From a checkpoint of a small transformer trained on Wikipedia.
Size: 15 layers, width 128, 2 heads of 64 (1 for keys and values), MLP 512 SwiGLU, vocabulary 1024.
Architecture: RMSNorm before each block, learned and rotary positions, biases on query, key and value, tied embeddings.
Training: a variant of Muon for these matrices, 123M tokens, 8400 steps.
Each number is 128 + 32 x the weight over its row's rms, rounded and kept within 0 to 255. Layers, rows and columns count from 0. The size above them is the row's rms in percent of the matrix's.

# layer 9 MLP gate, 512x128, rms 0.304, rows 83-100, columns 0-127
size [ 97  95 101 101  99  94  99 102 101  89  96  98  94 100 104 101 100 103]
[[164 156 107 100 140 130 103 137 140  74 123 121 161  63 165 116 137 106 151 110 118 149 105 133 165 103 145 177 147 185  69 164 108 147 140 131  93 108 164 140 146  78 158 147 184 101 153 179 182 114 156 126 153 120 106 143 147  67 142 246 174 110 121 167 126 105 149  51 163 166 131  85 104 142  91 146 111 127 150 146  96 146 209 103 124 126 134 139 107 110 132 186 116 143 104  69 127  64 131 118 122 115 137 133 141 138  98  62 130 140  80  98 142 142 134 138 174 126 162  84  80 125 144  96 172  88 139 118]
 [128 127 122 162 150 136 129  69  70 150 137 172 184 124 168 138 115 148 141 162  96 187 126 127  93 136 189 150 124 145 139  80  92 144 143 114 115 132  86 168 175  87 162 170 129 133 168 126 140 140 142 152  84 128 148 182  90  58 148 141 107 100  97 110 138 164 122 118 125 126  83 171 182 109 146 134 130 143 138 169 189 113 136 117  62  94  71 153 182 133 137  88 120 118 164 140 150 149 162 159 172  94 146  72  56 155 138 155 158  89 124 101  98 111 120 107 140 134  97 112 225 122 208 120 142 158 146 117]
 [ 75  91 160  97 167 148  69 152  77 116 113 207 107 166 142  91 186  63 137 190 191 126 135 155  82 148  73 149 174 129 144  99 121 155 154 124  97 111 159 109 106 129 115 118 149 152 128 143 145 167 104 119 100 168 122 122 145 151  78 135  90 162 164 128 206 162 123 173 167 132 173 110 162  97  96 104  61 133  93 105  93 112 171 134 105 132 136 108 125 155 134  96 164 112 111 104 100 144 146  73  74 108 114 163 125  87 130 116  99 139 103  81 104 137 160  77  94 137 121 144 187 112  68 107 102 113 167 138]
 [161 110 174 167 109 159 101 109 120  80 119 148 136 172 124 120 116  94 168 140 181  77 105 142  95 128 153 105 105 180  85  98 175 139  72  92 133 105 120  35 101 124 107  39 133  89 146 131 136 138 157 152 133 100 132 164 119  93 117 125  87 128 126  73 165 155 182 135  69 147 152 182 158 149 127 105 112 138  89 132  83 158 140  88 150 105 115 132 129 119 115 230 110  80 155 154 126  93 126 153 120 146 145 168 124 137  73 197  87 126 164 108 165 137  98  70 125 130 147  93 172 113 124 154 141  91 156 130]
 [179  86 136 151 112 133 150  76 146  65 165 127  90 148 124 109 136 145 126 175 121 169 174  59 144 122 154 100  90 149 128 126 150  59 163  77  94 133  90 135 113 177 139 166 150  95 102 128 127 143 166 121 108 118 133  86  79 147  92  83  73 140 119 118 121  99 120  85 131 166 141 167 141 170 126 120 136 133 111 122  97  79  99  56 105 148  59 135 124  85 158 131 143  50  89  97 123 127 131 112 117 144 147 151 138 173 139 145 140 141  75  96  72 123  93 157 139 162  81 134 157 126  60 112 162 213 162  94]
 [157  86 138 109  24 106 122 117 132  61 126  95 163 120 135  96 133 140 165 134  72 167  91 124 109 172 120 116  82 159 105 163 149  96 118 161  73 139 155 188 134 134 122 162 117 113 201 109 111 163 143 160 166 101 130 112  78 115 129  98 127 139 163 177  98 155 135 139 118 155 118 113 196 128  82 178  75 126 161 169 111 111 123 122 145 164 106  98 122 114 129 139 137 125 116 129  92 102 164  80 117 139 155 163  74 142 118 207 206 128 158 152 100 110 131 178 176  78  89  83 159 137 153 160 121 124 115 171]
 [179  89 143 153 124 159 154 132  99 138 117 127 129  75 153 167  56 114 128 111 119 147 128 177  70 103 199  40 103 149 157 129 172 187 174 108 185 121 169 126  78 147 164 157 215 147  90 132 130  69 124 162 128 112 130 108 106 125 143 147 156 156  83 136  89 119 154 127 129  94 103 134 125  93 157 173 125 117 127 150 157 154  99 103 129 115  61 117 142 143 153 131 113 193 165  69 165 116  72 165 138 116 124 145  77 168 148 155 138 159 100 168 103 115 119 103  99  93 101 153 111 145 133  79  84 124 163 141]
 [141 122 157 119 118 108 145 121 151  83  95 114 199 147 116 144 146 128 121 206 119 162 149 184  91 186 151  76 121 101 208 138 140 158 196  90 132 126 135  68 164 114 150 121 136 144 144 134  95 117 120 116 154  98 158  97  86 106 133 140 127 126 209  56  90 104 118 168 101 107 133 122 144 131 134 129 125 108 138 123 129  90 119 123 131 170 140 105 147 190 148 101 175 116 127 198  95 124 131 154 110 129  65 108 128 165 119 143 141  21 121 146 125 133  94 191  91 129 165 185 140 159 169 106  91 118 174 125]
 [139  95 130 162  99  97  76 185 118 190 106 119 157 100 173 101 196 118 112 128 117 127  64 123 133  98 130 114 106 132 122 120 130 117 165 153 124 150 131 124 147 137 136 117 167 153 128 178 129 127 148 170 156 111  94 125 136 118 167 183 120 103 111  81  97 137 133 133  87  72 119  60 100 167 213 142 114 121  92 146 174 105 126 123  95 168  98 141 126 108 137 133 157 106 178 141 118 138  44 137 124  85 141 143 201 159 141 154  87  61 103 135 130 109 123 146  58 185 156 148  62 175 117  58 120 103 166 110]
 [164 126 107 143 142 142 101 128 140 120 170 146 104 134 121 109  94 120 112 113 147 120 153 126 105 130 132 114 128  84  55 135 112 131  79 113 114 212 153 194  89  54  46  96 135 140 152 143 102 121 133 106  72 122 101 151 132  82 111 168 137  83 131 117  96 143 157 113  98 165 136 146 114 134 138 185  82 170 122 155 160 142 218  71 133  86 186 113 127 132 111 151  96 170 118 115  90  66 116 123  90 154 108  98 117 105 128 110 124  58  94  61 104 136 129 117 155 166 146 150  72 104 141  73  83 174 147 152]
 [164 118 151  96 105 188 108  85  97  83 192 118 131 146 199 117 161 128 102 152 108 140 150  75 148 161  90 110 137 134  93 186 155 142  99  72 103 178 191  70 199  76 118 140 117 153 110 135 110 125 111 105 148 112  89 115 136 135 134 136  73 121 101 186 158 146 143 185 153 133  71 140 101 148 154 125 114 113 123  95 124 147 152 100 137 168  68 118 108 105 134 112 163 165 162 166 148 162 106  97 131 182 168  71 173 172  79  98 155 147 116  66 138 100 118 136 116 142 135 128 122  74 135 150 147  74  86 156]
 [ 99 150 116 173 155 134 106 137 123  88 131 182 133 110 145 115 120 174 106 129 145 154 122 137 167 116  74 198  91 153 157 134 122 144 137  83 177 111 101 162 124 132 104 140 176 137 201 140 166 129 116 131 113 177 119 146 201 152 111 135 142 127  65 151 126 107 129 153 138 147 126 161 164 155 166 162  71  85 145 132 106 123 132  81 183 130 158  89 101  95 146 149 160 149 144 131 195 127 145 134 106 187 210 169  87 182 149 105 149 166  63 102 132 102 199  86 112 117 139  87 132  84 110  81 157 129 169 176]
 [107 129 132 135 103 149  47  92  46 131 118  81 104 104 106 142 143 142  99 106 113 143 168  74 109 116 134 146 161  84 123  66 145  62 136 102 148 172  88 157 133 154 153 117 132 136 172 195 115 139 141 140 140 158 114 157  95  96 138 103 141  36 101 116 159  91  85 173 165 131 130 132 124 152  87  46 131 159 117 136 103 143 109 121 151 150 131 118 128 123 101  46  91 138  92 137 146  59 134  75 109 160 102 101  95 145  93 140  81 100 100  63 142 106 133 118 114 120 159 177 161 149  85  77 122 108 105 119]
 [133 108 128 110 154 102 176 119 157 159 155 136 155 195 134  99 177  87 156 194 149 113 123 183 115 175 124 104 143 145 143 135 112 170 123 135  81  91 114 136 166   8 168 169 161 106 166 134 177 146 131  80 125  97 145  99 148 118 180 137 120 174  95 123 163 146 124 113 128 120 112 133  95 100 108 111 146 134 135 129  51 180 147 127  66 200 111 158  64 134 162 134 128 110  88 181 171 143 154 128 109 156 122 156 125 153  86 128  88 151  74 132 152 125  82 151  98 159  81 121 166 141 176  98 128 131 112 145]
 [107 157  96 132  72 178 150 113 164 101 136 119 119 179 157 145 175 131 121 126  87 139  89 141  96 143 148 129  59  82 133 109 209 149 135 105 110 116 193 123  74 166 135 157 139 125 130 134 115 103  90 151 111 141  91 136 128 140 161  99  98 115 144  97 144 136 121 154 103  96 146 101 123 149 147 167 103 159 161 105 135 177  49 101  89 157 126  63 131 118  99 152 113  89 140 141 147 144 116 123 147 169  80 139  96 166 151 147 141 127 161 165 133 111 153 102 125 163  74 137  88 163  26 113  82  82 209  60]
 [191 162 178  86 146 149 100 156 125 117 165  93 114 140 114 126 141 118 119 124  93  93 159 110 135 170 100 131 108 108 175 105  86 105 116 130 129  57  95 132 114 161 150 130 126  83 138 137  87  87 185 139 148 153 160  94 109 174 176 137 146 174 138 118  73 181 129  71  74 137 151 137 135  99 137 114 166 155 108 142 177 173 102 161 125 146 198 159 173 136 162 144 101  38 109  78 163 168 133 134  97 108 119 168  65 116 168  82 113 147 117  77 116 182  77 122 112 169 131 150 156 189 147 131 131 122 165 151]
 [120  67 111 189 128 138 162 170 113 107 163  90 119  85 129 122 107 103  80 192 109 103 161 116 117 151  78 100 198 126 100 126 110  98 150 166 140 196 117 169 132 147 194  91 130 102  73 150 115 197  84 111 159 123 144 102 165 135 121 156 103  92 150 111 145 169 110 138 206  76 172 160 141 124 128 103 133 165 129 151 115 163  94 157 139 178 106 121  82 110 112 164  94 134 127  83 141 101 150  94 144 133  92 116  85  93 138 149 111  62 131 113  93 122 132 146 107  74  77 175 144 145 155 145 146  98 190 168]
 [108 149 106 170  91 171 142 136 182 108 133 101 163 182 134 119 137 174 114 161 121 101 165  71 120 130 199 124 117 130  82 124 157 152 179  91 128 184 120 112 144 171 155  42 154 137 149 111 138 101 119 139 174  75 119 121  99 147  99  90 124 119 137 105 119 163  94 165  45 163 197 118  76 113 148 115 120 178 148 157 130  97 139 131 139 132 160 107 123  98  99 144 144 140  74 121 108 123 132 136 132 136  79 142 159 168 137 113 182 112  80 142 160 129  93 194 164  91  88 138 146 176 101 139 124 230 111 132]]
# layer 9 MLP up, 512x128, rms 0.316, rows 83-100, columns 0-127
size [ 98  99  95  95  97  90 101  97 102  88  96  97  93  90 108  97  97 102]
[[167 121 102 135  83 186 181 187 172 160 149  77 173 209 125  89 119 187 172 130 147 119 130 171  97 110 124 158 131 172  84  71  89  70 111  88 101  92  53 132 110 165 110 111 105 130  78 162 134  91 111 117 142 163 129 130 113 125 133 121 120 102 113 151 104  90 129 114 102 158 136 130 108 121 171 122  89 118  80 172 150 100  96 142 116 152 143 119 121 100 104  73 180 147 110 127 124 161 155  99 140 110  77  87  79  67 158 112 113 136 169 124 106 134 149 151 148 143 196 126 149 156  89  74 137  97  63 147]
 [135 103 180 114  70 166 159 147 131 148 168 133  93 160 107  76 194 148 144 133 183  96 104  84  69 105 108 154 155 135  40 151  83 129 143 102 113 113 119 125 137 159 106  81 141 101 113  90 151 170 120  98 124 177 156 161 159 158  70 131  91 133  96  88 109 104  83 126  79 181  33 160 178 148 120 169 118 126 117 152  74 131 200 106 148 102  84 153 122  82 166  92 133 116 149 109 127 153 158 136 153 176 120 105 109 101 155 153 124 112 138 145 188 136 157 102 131 127 161 120 139 153 147 176 116 120 123 170]
 [119  83 119 147 103 167 186 131 190 141 146  92 132 166 120 103  95 118 146  74  68 127  85  71 121 118 120 178 103 205  96 100 140 153 123 161 126 110 121 125 163 157  62 143 127 122 111 109 114 137 134  79 156 141 151 165 110  88  84  64 119 147 121 144 113 123 134 105  95 177 132 141  60 131 176 163 169 190  84 137  88 127 108  49 123 150 117 136 185 120 106 133 109 138 109  97  87 141 128  85 199 140 100  83  91 122  81 119 118  75 106 115 152 126 153 104 148 102 135 129 182 133  98 130 144 179 132 189]
 [ 78 220  94 129 131 186 136 133 167 129 149  65  83  98 123  97 141 120  96 129 140 133  53  99 159 146 119 169 147 125 153 158 144 108 136 148 131 105 112 176 162 118  64 184 157 145  95 144 131 185  84  60 154 140 136 123 104 143 161  86 138 162 111 165  87 109  66 127 180 170 196 132 156  99  87 131 189 138 145 143 100 121 140 127 129 132 104 107 118 100 121 103 128 131 183 145  84 147 118 131 160  67 148 120  97 128 132 138  42 150 103 125 146 129 167 172 188 143 129 173  78 138 127 119 137 156 113 127]
 [114 133 119 105 144 101 127  68 169 153 115  99 116 105  97 143  93 125 161 133 118  91  98 151 125 141 167  82 137 126 137 117 225 123 133 179 108  74 139 133 176 110 140 134 141 167 182 138 133 125 109 190 163 172 156  64 165 128 122 117 127 119  96 166 129 160 149 180 127 179 204 121 116 106 126 112  68  76 213 109  82 117 133 105 140 157 140 128 101 120 133 127 145 138 181 132 137 192 131 136  97 183  81 123  99 110 108 100 165 147 107 103 115 123 232 107 134 103 155 120 159 151 164  98 166 135  78 113]
 [157 131 146 167  80 157 119  66 147 131 159 142 109 123 157 179 156 163 149 168  97 129 153 179 110  86 173 129  41  90 125 105 159 102 189 162 108 132 142 127 133  94  94 177 151 162 136 111 107 115 113  97 129 136 130 115 151 156 124 129  89 113 137 105 132 154 142 138 144 138 172 136 151 150 149 105 148  62  71 205 155 102  83 182 148 171  40 119 130 124  99  90 152 116 156 156 118  69  97  95 110  82  89 145 106 125 119 107 142  97  88 139 183 107 139  71 118  68 114 107  99  73 113  95 119 109 109 184]
 [128 123 176  79 118 183 114 126 136 156  79 139 164 137  60  95  99  90 110 160 117 156 108 172 121 107  99 133 174 149  87  97 155 100 144 112 127 123  70 103 134 108 157 128 198 104 127 120  60 118 173 107  95 141 140 144 126  79 150 116  65 149 109 147 143 113 163  85 142 167 117 102  78 166 151 124 159 129 152  82 177 192 120  88 132 166 133 143 141 136  95 142  56 114 151 135 107 166 114 165 120  65  96 112 207 115 104 156 152 142  92 113 134 161 143 169 133 163 150 104 104 195 149 103 121  60 153  82]
 [124 123 142  57 172 175 134  93 104 170 153  70 145 141 153 127  71  90 188  50 132 103  93  70 116 123 115 195 130 143 148 103 123 100 143  90 110 169 105 133 129 114 166 165 144  64 151 152 172 152  84 136  94  67  63 142 109 180  98 127 106 107  85 177 120 129 101 118 147 129 149 137 175 110 159 139 149 193 115 176 154 141  90  99 122  97 147 151 154 147 123 152  96 155 117 145 173  83 152 153 165  93 126 131 100  84 127 159 152 113  65 140  96  98 125 101 181 130 135  92 151 123 150 103  90 149  77 143]
 [115 127 132 130 170 133 142  99  71 112 122 118 128  73 131 111 102 101 152 120 190 142  88 108 124  83 144 127 115 125 115 155 148 150  52 147  75 100 195 139 142 116 122 131 155 114 138 103 147  65 115 124 156 176 125 150  83 119 210 100 104 105 135 147 106 120  98 193 104 123  39 132 107  53 191 124  98 179 103 163 165 130 155 132  77 118 159 191  98 172  96 107 183 101  94 141 108 103 150  68  93  98 151  69 155  94 157 115 159 139 149 149  86 108 131 148 139 150 173 116  99 152 158 129 114 117 136 133]
 [186 169 138 136 132 143 112 157  98 123 103  95  84 141 129 146 121 187 138 141 117 141 146  99 125  80 115 161 199 132 158  85 172 169 110 146 152 146 166 156 136 177 165 176 144 110 100 146 191 118 163 144 110  81  73 143 157 150 118 118 104 134  87 156 114  78  99 118 137 163  77 134 102 120  59 194 137  77 146  96 111  77  95 170 166  71 104 164 121 190 120 156 147 129  81 142 201 128 129 130 131 120  69 140  66  77 110 159 110 167 173 148  97 137 163 130 138 126 133 107 149 179 113 124 132 167 134 161]
 [ 80 102 140 141 112 133 137 142 126 103 113 135 125 170 110 136 149 111 159  98 146  73 110 118 109 141 142 159 102 112 149 103  78  86 171 154 116  95  62 187  66 126 130 128 147 121 106  87 162 175 121 143  83 114 205 177 121  87  77  93 124 129 127  48 130 110 135  84 161  98 133  87 162  64 107 115 140 149  95 133 106 143 152  43 105 140 125 114  83 117 110  94 106  89  83 102  74  96 158  94 142 161 128 155 150  51 144 148 103 192 101 151 152 143  99 100 118 150 158 154 109 166 140 123  77 146 111 187]
 [ 97 116 129  98 133  84 119  90 111 146 123  88 112 140 143 168 106 108 150  92 122 170 163 181 143 100 127 136 107 131 138 140 126  63 162 130 127  86 144 119  69 122 163  96 102 102  95 154 129  98  95 123 141 100 115 115 117  85 148 133 147 146 209 152 186 149 202 177  94 163 162  87 114  62 100 114 132  55  79 132 100  67 152 114 127  97 113 147 142 120 126 128 105 114  60 134 125 107 131 113 125 101 162 132  89 160 159 204 114  84  96 126 136 192 171  56 127 133 109 146 130 160  68  97 187  99 163 140]
 [139  92 138 137 187 108 131 106 121 154 153 115 150  75 122 117  79  55 110 155 118  59 133  84 129 148 156 149 145  43 133 144 119 102 150 184 120 136 123 150 128 131 104  98 136 148 128 130 106 110 103 159 146 135 139  67 101 129 167 173  99  88 119 143 107 160 152 137 161 100 123 103 109 143 137  72 164  86 152 157 137 114  48 116 159 122 156 123  72  89  89 150  44 155 117 135 156  77  46 162 119 110 176 149 122 177  92 161 176 121  76 148  60 154 142 152 153 104 130 104 133 116 113  73  83 142 125 144]
 [ 99 158 130 143 103 112  87 142 115  99 111 137 187  95 206 164 109  97 125 160  77 131 137 105 104 138 105 108 149  93 149 141 195  51 156 103 163 118 144 151 151 147  75 102  79 174  94 110 101  95 137 126 102 116 101 108 119 182  79 120 174 111 213 120 153 128 141 134 137 114 144  89 125 134 128 126  92 134 162 136 150 104  92  99 140 102 131  65 171 120  78  92 136 138 145  62 108 135 112 129 125 125  93 151  83 119 155 134 120  82 227 108  91 139 125 125  41  99 176  86 130  97 170 114 104 140 154 133]
 [118 117 157  69 121 102  81 111 189 153 153 110 119 132  86 152 138 138 118 141 190 106 155 181 162 112 162  89 137 148 132  85  56  76 138 148 109 155  95  78  24 160 108  80 133  26 116 171  94 135  95 135 161  78 110 112 115 152 134 121  66 120 120  93 123 174 101 149  97 141 148 171 114 132 108  65 141 204  86 131 134  92 121 118  89 101 180 152 138 132 122 143 115 124 122 153 115  89 109 145 128 128 132 132  92  65  99  94 107 153 119 101 123 159 116 113 149  98 149 155 123 167 160 122 170 110 143 153]
 [135 122 149 140  50  98 123 118 118 130 140 143 155  70 129 144 196 178 132 143  73 100 109 157 123  81 176 142 174 149  67 116 132 139  85  79 136 163 126 106  83  97 134 162 125 111 154 139 153  78 124 156  43 105  94 132 131 164 144 110  68 118 160 110  96 133 115 100  93 152 124 151 131  88 148 191  72 107 191 147 153 182 130 154 128 104 117 161 143 111 148 156 113 148 186 162 144 159 143 135 107 145 141  91 158  91 148 207 117  90 200  90  64 109  66 135 124 136 121 116 126 157 128 132 122 100 160 105]
 [170 121 157 105 189 109 159 159 198 198 177 124 139 125 107 142  87 216 177 136 141 127 200 127 105 112 154 157 111 119 160 122 161 106  76 116  51 114 148  86 129 114 130  97  91 172 127 128 164 110 132 110 126 144 178 159 100  71 127  93 166 157 144 108 149 134 127  68 104 137 118  98 109 140 134 126 153 142  81 121 102 136 139  94 108 136 183 139 128  93 140 133 165 112 139 136 121 116 136 128 203 237 119  74  86 131 101 130 153 116 105  88 102  92 143 124 156 118 186  98 136 114 145 125  72 119  92 139]
 [106 113 154 110 142 143 146 132  93 135 203 118  97  79 158 162  76 137 132 142  95 108 137 127 156 110 160 125  73 156 195 140  78 134  98 137  92 152 136 149 157 131 100 145 144 134 161 218 117 101 106 126 136 162 130 132 163 146  95 147  92 116  38 186 136 147 153 120 160  91  81 186 104 118 101 165  84  90 115 138  92 145 149 167 139 100  89  79 145 114 147 107 153 180 133 153 151 100 104 119 159 179 196 136  77 152 116 116  97 123 107 125 154  70 124 140 128 193 143  39 165 171 145 127 117 134 101 110]]
# layer 9 MLP down (transposed), 512x128, rms 0.149, rows 83-100, columns 0-127
size [ 97 104  98  98 101  90 103  99 105  88 100  99  97 103 100 104 101 106]
[[129 142 141 179 138 126 140 116 141 101 116 194 134  96 151 128 163 120 160 168 157 174  91 148 127  91 149 213 102  79 199 167 169 149 131 144 167 117 113 143  81 155  97 141 137 154 157  86 186 134 110 123 135 138  84 106 118 133 110 161  97 184 171 144 160 115 114 119 133 117  99 117 174 109 112 149 187  70 169 202 145 137 128 113  70 126  47 169 109 125 102 138 120 125 183  74 107 113 117 131 123  83 106 132 146 196 135 138  61  94 121 150 161 124 180 129  74  94 140 129 107 148 151 119  95 105 178 133]
 [144  98  93 143 122 133 137  71  89 123 147 150  74 191 131  74 131 130 113 102 128 119  59  93 147  98  78 126 122  94 149 139  98 112 117 115 129 136 154 109 148  81 140 128 100  91 125 150 104 150 100  77 176 124 101  79 155 149  90  92 140 138 135 189 107 159 169 134  78 121 111 121  83  96 155 116 149  96  70 145  78 145 162 119 117 183  91  76 133  84 106 135 107 109  94 121 109 148 151 135  88 125  88 155 144 146 131 180 116 205  93  92 170 102 105 115 124 108 166  75  95 152  84 138  65 138  54  55]
 [118 106 108 183 120 103  90 130 133 124 151 163 126 106 120 152 147 135 105 146 156 189 128  88 173  85 170  79 101 157 154  72 205  74 138  88 180  91 143 173 137 147 210 143 115 148 153 127 156 119 128  95 128 126 111 138 129 126 167 160 185  88 142 147 115 160 135 139  96 246 132  70  79 106  94  71 139  84 167 121 165 157 118 150  87 119 121 134 105  93 135 102 126 127 157 113 136 129 105  85 108  68 123  67 101 151  84 126 114 105 136 112 105 122  68 169 122 118 158 126  96 134 114 130 152  92 103 170]
 [131 120  74 148 112 157 121 134 149 152 155 136 144 109 146 139 175 166 178 119 132 135 121 190 148 143 122 140 132 145 108 130 119 162 177 166 128 188 123 112 169 121 174 172 173 173 117 168 106 104  73  97 164 126 120 146 153 168  72 129 122 118 154 226 121 114 107 148 211 102  98 137  56  90 117 198 130 176 212 125 136 135 128 128 138 153 115  82 121 110 113  73 144 163 124 139 116 110 130 113 144 131  56 160 104 134 106 159 142 152  61 114 188  95 130 187 139 140 112 143 120 145 160  97 144 166 124  81]
 [ 97 112  99 147 117 106  92 155 142 119 139 149 168 137 127 203  96 164 155 126  86  74 203 142 144 146 159 169 153 119 119 112 206  97 106 106 109 129  97  77 194 123  99 185 167 121 127  85 137 144 140  84 114 107 110 135 130 103 113  92 114 121 170 149 146 119 141 111  78 120 110 142 137 124 126  97 167  92 114 150 130 149 122 160 106  97  60 109 159  73 138 132 161 149 136  83  98 122  84 122 134 161 206 200 133 151 147 121 115  80 149  78 103  81 107  99  78 125 151  92 146 152 123 114 157  72 219 109]
 [118 143  87 111 123 124 104 188  83  84  77 147 140 104 150 143 164 113 134 143  86 160  89 144 126 156  91 143 119 146 180 110 108 109  75 157  68 137 148 165  93 145 145 105  97  61 161 104 140  97 153 121 176 108  63 104 118 130  81 165  62 103 162 122 172 122  70 121 121 131 158 111 138 110 115 126 102  89 137 158  99 197 124 123 166 164 122 161 169  92  74  82 156  77 144 122 178 122 185 139 140  84 104  83 140 118 128 100 123 135 196 126  55 107  97  99 176 107 162 147 122  93 157 169  99 103 125 104]
 [153  96 105 161 137 161 143  95 114 114 117 145  91 118 169 125  76 193 125 126 108 118 130  77 168 122  65 106  63 154 140  92 129 152 183 146 147 170 138 139 103 149 114 155 131  73  93 111 143 146 217 156  87 119 167 147 146 101 157 123 143  87 135 139 125 177 110 122 174 169 106  65 141 136 137 138  78 108 151 121 131 185 181 111  93  98 156  97  99  89  92  67 142 132 131  71 120  82 149 101 152 128 205 120 113 116 139 166 105 152 120 113 115 121  73 108 136 113 155 110  81  87 183  55 103 171 125 138]
 [150 102 100 102 151 114 153 133 150 131 115 170 111 171  94  53 129 159 178 117 132 112 161 177 106 142 145 113 123 111 119 138 111 164 123 191 159 110 142  81  94  81  68 134  90 124 157 180  86 176 130  68 138 148 138 128 135 170  95 111 132 117 143 131 143 106 118  76 137 110 137 120 130 102 147 163 107 135 149 118 136 132  58 125 162 212  52 110 128 114 149 127 149 129 110 167  71 163 149 197 163 121 113 172 113  88 172 165 181 114  81 117  94 137  86 140  75  81 107 137  97  61 130  92 159  97 116  71]
 [192 130 150  99 148 143 110 174  44 122 101  87  81  88 124 123 155 158 120  76 134 126 157 141 115 115 135 163 103 104 126 121  65 121 125 163 117 100 105 162 137 114 121 138 103  74 127 124 134 127  93 176 167 117 178 155 102 137  71 134 148 143 111 171 140 109  87 117 106  75 140 153  89 123 159 113  67 138 147 173 123 152 133  90 188 104 138 145 173 152 186 143 141 163 117 184 113 143 132 213 118 162 132 127 147 145 113 181  58 157 101 195 109 139 165 122 146 142  97  94  83 166 114 144 116 142  43 167]
 [110 106  86 186 135 105 106 115 122 148 132 158 175 140 136 138 145 197 192 159 172 130  98 144 129 144 118 114  63 140 112 102  97 142 111 165  96 102 113 114 120  95  39 133 170 152  74 107 131 106 138 150 119 141 142  97 103 108 125 160 111 120 145  73  76  89 130  96 121 145 189 129 143 117 105  92  74 155 148 161 112 192 147 120 163 115 144 126  93  58 154 118 104 139 121 155 109 116 111  69  92 164 170 162 149 123 159 140 141 134  97  89 139 166 134 184 105 129 206 200 201 124 143 159 166  90 105  96]
 [134 142  99 145 119  99 136 129 167  90 106 138 120 139 133 151 139 145 118 158 109 108 106 156 146 199 149 133  88  77 134 134 148  65 105  91 127  89 136 142 160  98 168 122 117 146 188 200  68 161 146 155 165 144 126  98 143 170  81 127 106 118  80 134 170  97  72 100 141  82  87 113 144 115 142 106 153 174  71  92 164 176 181 102 119 101  88 101 171 149  96  82 103  83 194 121 102  91 126 124 124 183  83 116 147  92  83  93 182 128  31 116 154 143 126 128 135 104 106 109 121 126 129  91 177  87 121 146]
 [167  45 107 151 111 147 120 142 121 140  87 106 141 116 137 109 179 123 120 143 105 172 159 102 159 178 181  70 143 145 128 102  33 186 122 112 114 146  79 201 196 112  78 182 136 111 112 168 148 117 158 138  68 113 134 110  78 143 101 129 108  52 132 119  95 159 100 186 180  97 145 120 153  97 130 157 133 150 141 177 131 146 125 153  92 154 177 123 158  92 111 121 106 100 150 150 139 178 103 189  73 104 126 133 107 115 145 125 124 125 186 150 133 137 124 150 174 103 184 141  96 138 151 131 141  97 114 124]
 [121 151 103 122 144 142 142 174 130 118 137 150 143 132 174 113 134 106  87  99  65 173 161 114 111 115 140 109 151 156 103 117  97 175  71 109 102 135  99 130  97 122 122 151 104 135  76 172 150  99 172  96 103 188 252 159 128 130  61  60 138 107 128 132  87 123 129 110  92 137  86 128 131 121 152 112 134 167  85 133  86 173 203  76 123 121 130 148 101 109 172  97 110 228 123  96  88 153 101 145 103 132 132  90 204 126 134 130 130 114 137 133 125 128  76 116 136  92 113 120  84 131 187 117 128  93 116 115]
 [123 114 136 143 162 167 174 138 107 107 139 147 143 154 169 201 137 169 178 147  96 111 133  74  66  82 161 157 146  96 119 157 157 135 122 158 165 124 129 123  47 184  68 144 180 183  83 171 152 169 136 123 121 100 108 130 156 126 129 123 117  92  92 114 146 117  91 125 124 106 173  93 146 167 129 124  87 145  87 204  98 150  94 115  81 108 130  81 157 167  65 170 136 160 182  86  99 145 155  77 131 137 113 151 123 107  87 126 125 160 105 117 141 113 106 176  93 138 106 125 184 155 120  98  59 101 100 141]
 [162 149 166 103 168 168 133 109 158 114 123 126 120  95 141  90 123 124 128 142 139 160  62 127 162 136 120 142 121 180  35  91 161 162 122 122 116 160 190 153 121 149 132 164 131 139  47 121 177 104  95 148 127 101 111 103 155 114 183 146 102  56 114  99  70 148 226 104 132 160 128 145 146 204 120 100  98 127 124 122  80 156 151  98 159 141 120  83 141  82 127 124 161 150 116 170 155 129 106 110 103  78 112 186 170 149 190 132 120 117 164 132 171 128 139 200 115 115 121 147 111 141 115 106  88  84 118 102]
 [231 103 141 103 139 115 111  82 112 139 112 121 164 164 100 152 120 137 115 145 129  78 157  95 124 105 144  94 136  97  81 147 129 105 227 148 128 197 176 108 139  92 100 141  86 155 147 152 180 140 124 114 101 149  82 121 104 132 150  94 159 177 136 183  85 142 110 131 189 120 164  70 165 160 104 144 121 120  89 135 134 146 121  91 111 135 162  89  72  96 158 128 186 120 120 121 138  95 155 115 141 114 124 122 183 162  95  86 130 204  99 106 155 146 116 178 116  81 148 128 138  91 105 169  97 166  73 101]
 [118 166 156 119 135  96 132 103 143 160 164 150 113  79 151 160 124 191 143 167  99 111 161 107 129 118  78 110  94 133 134 131 113 173 107  60 158 148 136  77 167 156 172 139 131 120 117 170 122 201 148 190 119 165 111 118 120 114 126 191 153  98 102 143 106 128 112 137 109 103 211 103 124 121 117 161 124 128 107  96 143 181 153 146  66 150 121  90 167 107 132 148 131 117 168 171 158 173 184  97 213 124 195 106 154 141 156 132 129 116 124 138  63 149  77 159 132  78 168 181  85  81 128 123 106 163 153  98]
 [196 131 133 182 194 144 141 146 132 128 100 129  79 165 117  97 160 118  63 145 144  89 108 154 179 120  89 165 132 172 161 148 120 165 125 113 135 140  73  89 101 155 114 157 134 168 178  99 142 173 170  91 139 156  94 129 118 148 145 162  98 144 113 148 139 183 111 120 106 130  94 155 146 133 153 163 104 153 130 134 123  99 154 110  90 106 118  69 142  79  91 161 150  90  73 157 161 198 123 141  72 124 133 163  76 184 147  74  90 167 118 140 105 141  82 160  61 179  89  83 116 150 133  91 121 160  85 148]]